python train.py --num_hidden_layers=17 --num_attention_heads=4 --num_key_value_heads=4 --head_dim=64 --hidden_act="swiglu" --rope_theta=10000.0 --rope_fraction=1.0 --attn_scale=0.125 --beta1=0.95 --weight_decay=0.0 --schedule="wsd" --decay_fraction=1.0 --decay_shape="cos" --batch_tokens=65536 --train_tokens=808900000
Each number is 128 + 32 x the weight over its row's rms, rounded and kept within 0 to 255. Layers, rows and columns count from 0. Numbers have three digits each. The size before them is the row's rms in percent of the matrix's.

# gate: layer 14 MLP gate, 704x256, rms 0.0462, rows 172-227, columns 192-223
# up: layer 14 MLP up, 704x256, rms 0.0514, rows 172-227, columns 192-223
# down: layer 14 MLP down (transposed), 704x256, rms 0.0489, rows 172-227, columns 192-223
gate172 104:139177127094092095171149077081153121125157154073194142159152172152161158114130144145122104081128
up172 103:142132163148128102153117216156180108129101191096147195105173125176174128088138141196042150135128
down172 100:106080151193074095097157147088128190116125166137118082155098187133147109117128109145079080097100
gate173 103:131083081208069100123148131128128090101150115182136133166151097148125075122104094112140155143074
up173 103:117153121177157087095182162141219113120149111130133151095125099127148185120105117153159108099086
down173 102:125111161154105154149116118144128097077090179101139165151102079130092099102114160113097134209125
gate174 094:155074146163155123114173132128106150119084090141080129172094136129063151081152159140128163093126
up174 089:105177114128145193136136171125099120129143127089119165190140138164105108075115126127156170150139
down174 095:114129133103107112134132088150099114141139144170137088118108140093146156182096106158118091139143
gate175 100:141116136167139111136102092107139204100124130109155094130156133146125180210149145105130116152090
up175 099:142141157125108134123099119154186168110150139170058094126133121081087129129156166175189099160046
down175 100:144162172144109098113135068152066143136126096154172114137105117171104145178107155045146119128116
gate176 100:123130111101098132142123164136156097122188067160103131139099120125220088183133089107162178138183
up176 096:130124135094151110059061143126137174153114108104118189145068106121144159126104161151071066125175
down176 104:126159126114092161136109157119108167122108147109078096167114171072123192110115150115066078079123
gate177 100:092095176154127126134183146114178111159108084115121175070162152064129177081141132156141119161143
up177 109:137097114192092141128137112150120146170182082175147134196129087175173138086137086130116148181117
down177 105:102155093148167115064109095115171145088229138096117140099138133083100118198114108167079088159141
gate178 103:143157109144117138107065090104133149135172103162095068149116141143106083140167139112200105090164
up178 108:109115093124162152166111103125150131103163147182149064152141166154095158120108152176135177136176
down178 101:103122104112129159095171135077144105185133175141075095051156122066120136158136139162114127074175
gate179 101:065139138167088104139144143115129117092127125132130104096090076122117106167069118134076109145141
up179 099:179133160122148134071167146113195081100076103088096161163068187134094159133136118073160122136114
down179 098:094187113106140119148123154084177146167154134182169059118144169087133137132084186218144132148133
gate180 103:103122176143166094130114075114067100118074098132105153122133166179122087137119100081060166099144
up180 103:137158161097052111100160184080127155103124130152134119112145184133062114131118138140145181151105
down180 105:112085119166090142172212099138149087073178123104072191108151125166174131134122135085132119122107
gate181 100:166121086153116164059109136151109089145066129168112153139161132145129129133145156101120089141132
up181 097:152167166196094130061074140132183095101167146181134205162125087129112161094088087060138135157110
down181 101:181113177135120134099117147142125111122127093152109139103139116084122175111179161051132144103131
gate182 102:107122088131097117093119090134104160143071129102141147154168073130069158116144125128154107177200
up182 109:168066110164139124101123125170112144121137124147118130136136122143105092164157084152174168082129
down182 104:132082081105131074092131138085111064131156134153107114158126085147103160116117126102131093152164
gate183 102:136151086157184168132141094169113152144111196135158110070145119081137064111123110141107111173128
up183 100:128143136189115106121138168191113157109140106130102175133089079139119080097108181138165108107118
down183 101:118101119143142123122158143113184102181126159174107112117195127115161134202124149107172085170133
gate184 102:079171120135135089102051109138151153108131200151096115081173105143114150126174113133134163125108
up184 107:173101176185126078099066104112085129132157086080100152118130105053151119134148137157105104145108
down184 104:069133161146105119128152191077158122122120036130100125156138169126136172155103160181138102104132
gate185 101:053169144113110162093136082097135088151146145148138119108135087143133148149122065170075136047134
up185 102:202153131151145168205167133168092107136136127209142149158179102112153116123163201108143133142120
down185 100:089162119135116120116134017150082163143193144092131088113133130185162102151155103109135092125120
gate186 098:097123126096143133148117147129110150151096088165107136079150152144130140154129147130168104131208
up186 104:102139127117167163091125138141079129132118172162131110071136119116194149161139106149167120089174
down186 104:132072141127209126111071141160185117188109132128096155106094160116129092063119137101119083138187
gate187 103:126152171132153174063124154107070121131135116074137086179126142122092166124120136141083123056087
up187 103:165164132152059170128143155113133159126142097094196156051166131130122146169142134107114161138142
down187 104:066115080116056116112168173068161165127142149147141097128109079151116070087069154105143148122106
gate188 107:107118059054125108093161085098107138111191164188167036101179111121105098143086083115126188118125
up188 107:174176138116117150156153145133136135146099110120157087153096117163101108125139084155139197128080
down188 100:124132083118097118118118173148114093139169148136143083123089160078087224066135092075121138048149
gate189 101:149135093142142093134141174044121070110108137200072134189156172101132140108132107157131092099049
up189 102:081138087104112132117161122083177187157076132127146108119123081126161098153139122140169130155234
down189 099:108138138129100087129122214105153054148150131126162083156168165188125129087068150089080079150123
gate190 100:149101088178078146149171097104129086124081113079088161173099138101160161134177031189166145141145
up190 104:165104119126140120096088137130106124098114109149154135170114111061114115141157110102087111162130
down190 096:070133159118134135126169111132104132118120122112104150087081163129124164121132110115103112104120
gate191 106:145147117155087129099118148145158093095076121125175196107115120136116161161155164133180108142173
up191 103:114088119148149103128143139128131149156183123175110059103143204115139136082183136149131191120125
down191 101:090142136066124132159157101113118073174126140158173143130105120109179148168128124174153107112126
gate192 097:098145072158111084148129075066133128132128125143169122083115126142144172165150114114138124131075
up192 106:116140177102053047130150107104085111156171126162113108103151147108112127190096087133082127100143
down192 109:100088100149138189117128092067081112157159107139212059058123080144130127156140128134149065097156
gate193 096:147117151141124122127056140093102052108116113099122129115167126168153136195092143122129151192153
up193 100:148161112101070114113093163089150093102071097142113108122168144196118136189119142111119116144166
down193 100:134103161160109175182118184141142159192173137176190112164098143150091125185160169112084158069077
gate194 096:198102105111138120091173155170109189121128122117082122129171129122134143127085147123128141137109
up194 095:134095138157123094108098063117164220066125109168102136105134138126171126197076149055115162142136
down194 095:078195132143122133105082084159140142184167128077129151095149127126182158135140084148098143109098
gate195 103:091111133112148146076112104072109116140178048179068142113143131123072094159164074136127099078180
up195 106:173102128140138144130127171083165126125110074143129151123124153136170124152126102128142092083139
down195 105:158163164175021147177165131136148121107143133101128170166133150135136114196118138141149113104099
gate196 100:163105076091103202081164152129154142137117147102164131129152177093147150147106069075089106174128
up196 098:149110225157147064186138186134106152099179176170063194158085156116186122110178155109158153129173
down196 093:126130089152103060140094046129147142130129106194093172145127133195127150101161125112134180130101
gate197 097:131060129129103116155127124117119161133096174093125098126079043134104091112143122151111162205180
up197 095:135120168141169140135150120090107100168101110198114183115114136112138085109123130148125141105137
down197 101:190135107130086114122153162226120186116112101161140060043156097074170158156132064144149143128122
gate198 099:067138148108088166127139106104113149123159132149098121114180132120144160116129108060135123157143
up198 101:158147132141160111099121123111196148106121116090115110218076152139098122145135106122139142099125
down198 100:131154104113154160142153062107119111157056132122114120156098086085111092149152092123162125112137
gate199 096:131148181160130143154173081161175118071118105100183153155177117105140142163120135104141149090150
up199 096:143173142098112139096187142173147111062122111110130140183162114076093111099147138073115152146130
down199 095:073135124127114145140115137135120140153101139128156174060134138166078094152141157163153149142119
gate200 094:186110143074126120139138115115136147119157124083127147091128148141151095061136157087122174150106
up200 091:127135174100160152092114077117099121145126152058216147208112165086135106102133114161114157130142
down200 099:080070130154090147156104166134127129105118104200102141085110096155120167191135142062149099132157
gate201 096:123068158165166152150129170104123127131127098152129101167078137107083149096090139149165166098127
up201 094:138121172138143109128148121176143141086127131098172113134129126117118124128102145098132174172130
down201 095:099144102145115137188122151138072057138109093186079059176145153143074153170167145091134167141128
gate202 105:147151137102112162149119111145167150131084152132111123109123123128193183129116150113168114138126
up202 105:139160153134173157080121113106157052139105132129124139086097105211121138128084126200096144120128
down202 101:142116115108094084126149108152121095158120066151135169103086128170133153145106114126085143106211
gate203 094:096161079124105149165149137113126097116066112104121098076137126189184102076189071160070145093118
up203 098:170112137179149191131088110117104131137180163134055172193165133139171116110126130157160112051085
down203 098:128072183112111118126103114104145176159140117138180113111169093092162153150095122109121100119160
gate204 103:138147178115155139129079136129123120173122089125092130096130137101154141188106114120130134164154
up204 100:106131166083192135145110153154128122149116117141086186161132158152107103106153120090129087084154
down204 102:099130125126148116161124157101129099104023117166168106183084088144138120136134170153154182155162
gate205 093:061144103126136151169139115144154168086133133161093094117101116120036142173111166089132115093183
up205 096:162100118117154099105148093117131112134181113107153210096165155144157103144132157118188068128160
down205 096:106074147105111137090098093183157104086094146099146060126115188102155115091121104147122138092105
gate206 103:057112161124170155157108100096103127127120090099142149062146165095179192116153105136134090101129
up206 104:132100125080056113116127172132156150132112138171171126135125103169144127145086105089203092091160
down206 103:119150168122160108119105126160077159186134164151148112109125177100130096120101112142175135139147
gate207 099:063163074139129126154134192133125077086085098096137107155088133090095128163130142150192058088145
up207 101:088147150151100165098131129051107149108125067160136110141165137088103114133164093150122110073167
down207 101:144155103176158127142112155133049195102116166125135108083128148122126160093141125069126167127076
gate208 093:132076175108064167035170152118154141141124113182138134093160145148058158186117142183078090092201
up208 093:106120120211109075163088134126143115122174086096107091112099092107139074139127080121178183129136
down208 099:166161137112135105126135110125151105114130090107136178084160186149176095068164140149117119201120
gate209 098:127150081196111160160158090092143159130119092130129159123175149121143154135075133130150129095115
up209 102:093142128184144175105085143128066085078196100130100144121160102154106077152074109164089101120129
down209 104:160088120117071122134127118120164171158153090130179090211150141121192138125127091143149072136134
gate210 100:128167160175132083127149082155096126079077118153149101166133126131152116098120136177149104093155
up210 097:138148200087107095105102090131191067139106100235150206088089119069195156132077181149145155192152
down210 095:169120067161098171107182168121103169128104138100116064184128127167091108077140130141122099131106
gate211 099:115083128094099123166156140145154138125114104127135071143087134165110154078129107150120111151130
up211 100:163108215139097139130133160210100108159116104171131117113175207105118110160166107123144108120138
down211 100:192199102149174092119141185150177102099138130139063197128129117101148119135108159217131108139072
gate212 104:135053157123156083120163126119092171129129136133151152172174139115156149090071135079087143150154
up212 106:121168128142108172171155078114103113118102155119155141201114120167147109149116078146126122192110
down212 102:154142147105154099110135128118104070116143147114152165133144119209132127076071165148082075113164
gate213 100:198121139154114162125094170097074115155064129155133121110127106109163122125165157175164114103121
up213 098:122102167121164165113096079078123126122157117144114155112105194140146174201188206110061151172135
down213 100:088174107206118101109154104173154135129126078111082114101116112132153115114128094136151128059133
gate214 103:149088147132157144145148106070116151096110073125117104099109122170078105082146183122141121122106
up214 107:036134075167124118057100172159137186092159116078118211122134106156134128125147151120145137124163
down214 103:087044149139157167115161114103096131119060151104079134145193155031144115151137163107120134142103
gate215 096:141207130171096162108138190157080123152141122107126173131161138163130168159158150088100107126094
up215 099:103113138128116145092103182136125177131187171121134130119064144127126077094118175145169147135109
down215 096:176198200091130108131134198118120133170094109165130113170112143112075118092106155112134088172093
gate216 097:191140076069112083103106103087189119113092106098142122175150158091186166174130133118135139054162
up216 094:144178125114119139146102067124110132154103112095118090103101110143134110106079116174139114130159
down216 099:107108159164135159033088141130144124090109066140086085173069071126146073146148159090150102148131
gate217 099:159167107133069080142174138142110154086127170088139184154200078156085119106138141089108199131144
up217 095:135130040075075183070194133108175176164123139160112155138125107120129148085108110130115092104149
down217 101:108143157172179131178100143138095137128118120160110105093139123053199122122152111132131112136089
gate218 109:093121087114115171131166180129086095118103138159122091119192085113122169117090141090139086088180
up218 104:172159116115120151130143100100139110106135162112130087176168114153146143143158141116088043145214
down218 095:112161128122157167142164172154149237145095169108123124113133109116127091113138142140217201107105
gate219 102:157160152168112095099074091124124122144141125090140181132078110111128131117065128132151157113107
up219 083:140107109137066129099109077150120083097065097143110079128118105111142110073170113126164144134097
down219 096:155161124130173128152090122135124167112155101111153146082093132140157129128134153148129123055144
gate220 096:112153130104121086119128065096124101122107101110108145123146109128142116078140106181092070134116
up220 101:120094124121113170109179134125183184047120138076113144136108103140144161095143161150201174145166
down220 101:117121164143133139108121113151156123104200101127161120157113156101140134112109155141081136049086
gate221 103:105109129100194160097104066115097100094113062106109105128097129152133185116143170146153097115105
up221 105:146146094120103174189110147130170128164156157140163154175182117098097068151113116159109138144163
down221 104:090062113161168091131138065097145120161089133127140148110106161112077161130195151186099146100209
gate222 090:122163132123080146108155112121090196112111100128117152155141091140065080127096118163097146134092
up222 089:180165129177133168158083098143166152110128157076107130139145087166153145114131116108137156121113
down222 097:147112163099110132101168138116100074149102175172150138087136154101135187138099162211090146139118
gate223 100:083128151120099108134141107097071111085134130052172143127068052143153107144224125108069075101141
up223 103:092092097102107089180094177111176150157112098085171167192120137147151170110154175143153128173149
down223 105:137149113182146121072119112120127055147193130125122167121114139183127128092158150126181158109126
gate224 103:155147103090115094156114158148101153093087152148122118135152149195105120136135088147157116140168
up224 101:095144123115189103113090149157150130088181202138111170100115131099131171103217071142138111110129
down224 096:142167158118115095138063124180094164093083141083182108089167031143189117139141108122113156113111
gate225 102:110158176108142082128111117194161166120120087161127094156144109065064175131112125115134158152099
up225 101:153121049097117111168127133154188145085139134126083166099114130168098108117094120111088139178131
down225 096:103091156143093112143185167127153088188125098183134102106120108095154194096127104119146150108088
gate226 098:107114120142141091147196087105152150128169099125144139077102088139161128128117149129084104099097
up226 098:121114085117107219097168081131051112125203142134101168187126160143174130105114142121065093110096
down226 101:182165136079077127122122143133127129146100142143145149106101139091083127157134131123239144133133
gate227 102:103146090118135148152195104080130062134162075102107093089128118128104152084102115149108078110094
up227 109:096174145179149151164077107151099100170149146132158140101129140115149153150139162118104133187127
down227 103:118152076094132091143081138154156112160191090081142169130117098148149071126140101133120182122170